Each number is 50 + 12 x the weight over its row's rms, rounded and kept within 0 to 99. Layers, rows and columns count from 0. The size before them is the row's rms in percent of the matrix's.

# layer 4 MLP up, 320x128, rms 0.108, rows 131-156, columns 0-127
099:33 45 48 47 32 39 41 45 45 61 61 50 61 39 46 67 85 38 27 43 55 46 53 60 63 59 38 60 41 48 37 55 66 59 59 52 40 64 81 52 45 44 52 38 48 72 74 47 43 59 53 44 60 52 64 47 59 56 58 44 33 42 20 52 50 37 54 52 45 35 35 61 56 44 30 39 47 40 63 54 68 49 48 34 56 72 46 48 50 43 54 69 38 74 71 53 65 44 21 21 30 51 46 60 54 44 44 51 44 54 41 51 50 58 41 48 22 41 50 55 57 43 44 50 54 45 65 34
110:27 65 67 40 39 75 42 31 40 81 40 51 33 46 39 30 69 44 43 46 33 81 49 40 59 30 50 36 39 58 37 62 49 57 50 60 53 37 62 48 43 31 54 52 47 47 60 69 50 65 44 31 48 58 51 24 58 59 47 63 32 56 49 63 59 50 57 52 41 55 56 50 57 61 51 17 55 46 73 42 54 51 46 46 58 49 55 53 45 53 60 45 32 62 39 53 49 64 50 34 33 53 46 42 77 44 46 40 53 44 67 46 39 55 60 71 53 73 43 58 49 33 54 39 60 63 37 64
105:53 49 50 52 58 62 47 36 57 45 42 67 53 44 41 30 56 38 42 39 55 58 55 45 56 50 34 66 31 69 53 63 63 87 55 51 34 40 56 66 52 45 59 58 59 41 76 58 42 49 55 45 52 59 42 48 61 61 54 52 68 51 43 53 35 53 52 83 42 41 49 46 40 41 53 39 63 46 72 51 62 40 26 28 57 45 50 53 56 60 60 65 36 56 47 47 50 30 49 28 40 76 52 25 50 56 70 52 37 41 62 47 39 50 38 36 66 46 49 22 46 57 58 46 24 52 26 37
093:22 40 47 65 51 35 59 58 43 77 56 38 39 36 44 47 46 56 65 54 52 63 44 41 56 50 38 54 52 61 59 56 26 54 48 46 39 49 48 40 52 48 57 70 55 58 67 51 53 37 19 67 60 53 31 61 44 53 46 49 48 38 40 42 54 63 58 56 37 46 38 47 35 55 80 60 53 44 45 72 34 41 20 61 53 29 68 31 48 79 48 61 35 20 42 32 58 48 31 71 51 58 32 51 56 58 54 48 56 49 45 58 47 47 68 45 43 60 60 55 55 65 40 44 61 48 67 59
097:57 74 71 42 43 58 26 42 57 43 59 33 51 41 68 69 57 64 54 59 46 49 64 53 62 40 53 56 57 65 45 58 55 53 38 67 58 64 52 48 43 54 46 54 52 42 41 53 58 42 51 56 48 56 53 60 46 54 74 61 46 61 57 42 52 49 29 56 43 31 55 58 68 56 49 53 48 26 48 54 43 23 54 43 33 45 45 44 48 55 34 66 63 51 36 46 45 57 30 29 39 60 45 59 77 22 50 31 51 46 84 37 61 44 44 79 59 23 32 41 63 62 45 59 29 58 62 51
097:66 33 55 52 48 44 41 56 62 87 58 48 36 50 44 42 30 40 61 49 49 63 47 54 43 38 62 71 56 46 50 36 56 38 33 61 50 52 24 37 51 48 48 48 46 41 40 39 35 67 78 17 54 54 42 55 54 61 44 56 52 49 48 61 62 40 67 33 54 48 48 38 47 56 43 56 39 65 27 29 44 53 45 37 44 43 33 55 57 65 56 49 64 49 49 47 25 55 62 58 35 42 78 33 50 65 29 54 49 60 49 49 57 51 56 50 37 72 40 32 31 56 56 42 50 82 54 49
098:59 55 28 42 63 48 35 35 15 49 56 37 56 16 46 46 38 66 42 38 37 50 60 72 57 57 52 53 39 45 49 56 59 71 65 47 54 57 57 58 55 45 57 48 45 65 33 57 54 32 56 57 53 55 59 56 62 52 46 23 63 52 45 70 41 31 54 44 42 45 52 32 66 59 62 57 61 48 50 44 67 63 38 53 57 70 49 57 59 57 44 46 70 58 48 51 38 62 48 66 52 64 61 34 41 20 43 45 62 42 73 58 73 41 54 52 64 27 57 64 33 40 47 50 31 40 54 65
084:62 57 46 23 46 31 54 46 48 65 44 42 51 63 45 61 65 46 48 43 51 47 66 55 45 37 54 55 48 52 37 65 26 36 58 66 46 64 61 71 57 52 55 62 52 38 37 52 42 44 38 61 69 67 57 25 87 61 54 36 52 58 62 51 33 51 45 56 63 38 68 57 45 64 58 37 57 38 49 56 56 59 65 46 57 43 52 52 61 38 38 46 69 65 68 35 50 60 52 44 58 44 61 19 46 45 56 67 54 40 47 30 68 55 66 54 72 37 42 41 52 50 71 31 23 48 53 33
092:43 61 55 58 24 38 63 52 42 37 31 44 39 51 54 53 49 45 48 43 44 51 31 46 34 68 47 59 50 52 35 50 44 38 50 58 49 62 65 55 51 44 43 39 43 37 33 42 43 51 48 47 47 18 50 44 43 54 71 62 43 36 50 47 51 70 49 51 43 49 36 38 29 41 63 48 55 75 71 51 59 60 50 60 73 55 63 51 41 44 37 47 54 49 54 59 40 32 58 54 36 65 47 48 48 42 27 58 41 47 36 74 55 48 16 27 44 87 52 35 77 66 47 65 57 42 38 65
090:56 65 47 46 41 53 56 42 50 43 68 72 40 48 52 37 39 58 67 70 36 59 42 32 58 22 38 56 27 54 38 67 53 33 50 31 78 67 60 48 37 65 37 52 51 39 71 61 54 43 56 40 70 48 63 75 51 54 42 58 49 56 50 76 59 54 37 67 51 39 47 44 49 36 75 52 54 48 63 56 43 52 47 42 49 26 25 57 42 51 56 62 40 44 51 36 54 50 72 48 35 51 35 59 63 56 73 51 57 66 45 33 25 60 55 38 56 47 56 64 55 35 33 40 55 50 49 47
104:63 35 35 63 52 27 51 58 54 64 57 41 49 50 55 32 52 32 39 72 45 43 45 48 38 40 58 52 37 78 60 44 44 44 80 74 59 67 42 59 53 47 47 50 52 63 28 49 56 40 61 43 39 55 34 64 41 43 44 40 35 52 31 45 54 43 57 45 69 34 43 41 49 68 46 41 52 44 51 68 48 46 48 56 41 55 71 50 66 58 47 61 54 24 49 37 80 41 55 52 64 41 53 57 47 55 52 48 32 36 42 23 54 58 55 27 45 53 59 50 49 78 49 72 25 33 52 38
096:46 15 42 44 59 76 52 55 24 51 32 36 46 75 69 60 60 47 50 56 59 57 45 25 46 58 50 55 55 46 53 34 55 47 46 69 52 64 46 55 51 29 75 49 44 61 48 57 46 43 68 36 52 44 50 27 35 52 40 67 50 48 61 32 62 56 48 47 41 51 44 65 54 53 77 45 32 48 58 34 51 49 56 61 58 45 40 73 45 60 39 65 50 37 50 51 56 46 64 33 51 51 32 67 50 82 43 47 40 42 48 55 53 61 50 50 66 42 78 24 62 49 62 46 57 49 34 44
093:41 61 27 43 61 56 71 36 68 66 63 45 55 43 49 54 49 42 59 32 30 41 52 35 70 29 72 51 55 55 52 60 57 37 11 52 21 44 53 52 51 52 31 55 46 41 40 55 31 46 53 42 38 44 45 31 45 50 70 38 45 61 63 39 73 65 66 40 51 60 72 43 41 53 46 47 47 50 33 36 54 47 68 52 53 60 57 51 50 36 39 39 41 41 59 45 70 50 58 56 61 78 31 45 47 35 44 50 41 30 50 66 51 46 57 57 30 47 55 38 61 45 52 41 57 76 47 55
099:53 56 67 46 60 47 41 50 54 43 63 36 73 43 38 43 46 30 60 37 36 53 42 43 55 42 45 71 37 35 21 41 57 45 60 39 31 52 58 45 48 47 41 52 34 38 37 35 51 51 68 46 67 43 53 57 37 56 51 32 40 62 78 82 33 37 39 34 61 60 61 41 50 63 61 80 32 48 47 41 41 62 46 68 45 52 59 52 66 52 49 51 58 48 42 56 57 36 54 51 71 53 49 33 58 43 50 47 72 35 49 25 20 56 59 47 52 48 47 42 39 33 58 68 56 39 31 49
091:29 46 50 44 37 52 41 59 61 60 56 44 52 51 72 46 49 44 58 53 35 50 48 48 67 48 34 30 32 60 59 63 46 35 43 55 47 75 44 39 36 63 31 75 56 38 54 72 50 47 48 42 61 67 52 64 46 47 55 55 28 46 62 47 39 36 33 55 52 65 58 66 63 64 50 53 58 57 44 39 48 39 68 48 60 55 41 50 55 47 49 60 47 45 68 30 70 59 72 60 56 57 55 53 58 48 46 49 49 65 51 49 32 50 74 02 33 57 64 60 51 63 33 53 50 42 82 40
091:49 25 46 54 50 42 57 51 50 48 46 65 64 60 51 55 36 48 48 45 65 52 62 26 56 21 36 47 33 37 53 67 46 26 35 28 55 34 46 63 46 55 54 30 69 56 66 28 43 47 73 73 65 36 45 44 44 42 51 57 67 42 52 34 47 58 32 45 40 43 53 49 48 61 38 50 57 60 48 49 47 45 72 38 49 39 57 57 48 53 61 46 38 51 32 53 43 54 45 46 42 63 56 63 41 46 50 45 45 40 16 51 51 55 70 22 49 28 80 59 36 58 42 26 45 52 32 46
092:41 61 64 68 65 68 42 51 55 58 58 47 59 43 60 37 60 50 48 34 48 65 59 60 46 49 35 47 54 55 61 48 46 26 50 42 19 64 58 44 43 35 38 49 33 38 75 55 41 44 68 57 51 56 56 64 48 29 35 49 33 31 60 70 59 12 43 49 50 51 38 50 64 57 71 33 45 43 46 47 55 54 63 33 54 61 34 51 59 34 65 38 54 68 55 34 57 60 43 49 16 51 46 37 52 51 46 66 52 33 60 51 75 48 48 43 60 58 62 64 58 31 55 46 39 54 47 70
099:61 50 31 47 62 62 78 41 51 39 58 49 45 53 61 54 44 51 65 73 76 64 68 62 28 42 48 52 46 39 33 46 66 36 49 50 53 62 23 68 37 62 48 57 55 77 42 60 46 51 45 33 65 57 41 39 72 52 51 65 59 64 45 73 64 53 57 73 42 39 44 53 56 45 54 24 46 51 54 52 38 28 45 36 46 53 57 37 44 49 61 58 42 48 70 30 74 70 50 57 38 29 49 45 58 55 56 70 26 46 51 49 46 40 68 46 46 60 57 53 58 57 37 55 48 66 50 39
098:58 55 68 57 45 41 54 39 62 56 31 42 52 71 49 60 59 41 40 59 50 55 56 44 31 54 47 59 27 53 12 44 37 43 36 53 58 48 61 55 38 47 39 24 59 29 83 56 66 59 48 53 55 37 54 54 32 62 46 47 59 56 41 63 74 70 66 55 56 54 45 38 35 28 62 72 38 69 55 75 34 84 46 36 53 56 42 46 34 53 58 52 39 53 42 41 43 61 55 57 52 41 44 59 36 48 42 31 56 47 52 56 43 36 35 41 47 55 61 55 39 43 68 42 60 45 48 56
087:42 57 50 50 56 65 82 47 63 54 55 30 30 59 46 45 40 45 36 52 41 61 50 51 53 69 58 67 46 68 49 57 65 48 51 38 49 55 46 48 55 48 33 46 41 53 40 35 38 42 34 49 64 60 39 33 53 37 50 31 66 55 68 55 46 42 39 63 44 67 56 43 45 51 62 55 53 53 35 51 62 49 50 64 51 17 41 50 43 55 52 34 19 51 54 53 30 45 55 49 45 41 38 31 46 60 29 48 23 64 39 60 67 59 54 46 21 59 59 53 62 38 32 30 51 76 53 21
097:40 41 66 57 76 69 60 38 39 54 23 35 49 69 65 36 51 41 45 34 43 53 62 47 54 57 55 41 33 63 50 64 62 42 52 40 34 53 42 57 39 51 43 60 62 59 59 51 68 41 53 54 76 56 39 44 59 40 42 61 65 52 57 63 68 38 60 44 55 65 56 39 33 59 75 52 46 72 61 20 51 44 45 51 62 55 48 46 57 51 58 38 63 66 54 38 61 41 37 18 51 29 50 54 52 55 78 55 48 68 57 73 44 62 58 55 45 48 57 48 58 67 68 40 55 57 30 41
111:36 34 68 40 54 69 56 75 42 44 48 49 60 38 44 61 46 26 46 56 79 55 34 71 52 60 43 61 31 52 50 58 56 56 40 48 62 51 56 71 41 57 45 24 48 33 50 57 49 62 68 73 47 61 59 62 54 62 47 52 43 61 59 40 65 54 53 37 41 46 60 56 58 39 55 61 55 54 50 45 58 66 41 59 47 60 63 26 39 36 57 39 56 54 55 51 36 38 78 83 78 38 48 55 59 53 51 40 54 59 42 50 52 41 44 52 42 42 59 69 43 39 33 80 59 29 63 60
115:47 40 73 61 70 47 43 56 60 38 62 39 36 31 54 62 68 33 50 47 31 45 60 70 29 59 54 53 51 47 47 38 55 55 38 50 50 51 56 45 42 39 45 18 64 36 45 66 30 58 40 52 48 53 38 31 47 56 43 60 54 37 53 61 50 43 55 55 51 50 48 68 60 26 56 72 66 64 57 52 47 59 43 48 59 32 51 52 67 40 66 60 50 51 61 49 65 55 72 79 40 64 54 48 46 54 34 37 55 76 43 51 36 24 40 32 59 61 65 62 57 49 25 51 53 44 53 77
100:48 59 20 49 66 40 34 46 44 32 39 60 56 61 34 65 52 48 57 44 34 63 71 47 51 45 57 45 67 36 30 61 49 60 47 65 66 35 62 53 52 45 53 64 45 39 48 44 50 33 62 61 51 66 46 35 69 50 42 70 56 47 69 60 55 53 44 53 64 35 50 49 69 44 49 42 54 82 42 64 10 34 52 64 50 31 29 22 54 29 63 49 41 42 47 45 59 53 57 61 46 41 60 57 43 60 50 37 55 39 60 49 48 47 59 52 42 46 43 58 57 71 42 70 43 62 69 52
090:44 69 48 53 47 61 32 62 56 67 53 47 54 56 55 52 73 44 66 50 22 21 28 43 65 32 42 37 56 50 45 60 56 46 50 54 38 68 44 41 42 42 45 65 52 33 47 55 53 49 48 53 44 56 37 13 43 53 34 40 42 52 71 19 39 63 45 40 60 65 50 53 40 47 68 50 58 43 45 42 48 48 66 78 64 58 28 47 45 59 43 51 48 49 43 53 41 54 48 53 62 49 31 42 47 64 42 45 50 39 75 70 50 44 57 28 60 43 32 62 60 35 53 65 39 33 58 69
112:25 38 49 67 71 68 45 16 36 69 47 52 55 56 59 62 48 73 55 51 50 61 47 50 65 40 38 25 58 42 44 31 70 53 47 49 38 51 36 41 41 37 74 56 60 62 52 60 51 33 55 52 48 50 37 59 46 46 50 34 41 34 35 43 48 45 42 49 46 64 41 57 40 47 38 20 50 39 26 55 42 67 46 59 45 63 60 45 45 41 43 65 38 50 49 44 41 54 22 49 41 61 39 56 40 45 62 62 52 70 80 64 68 48 37 50 53 55 47 45 55 65 53 56 64 80 54 40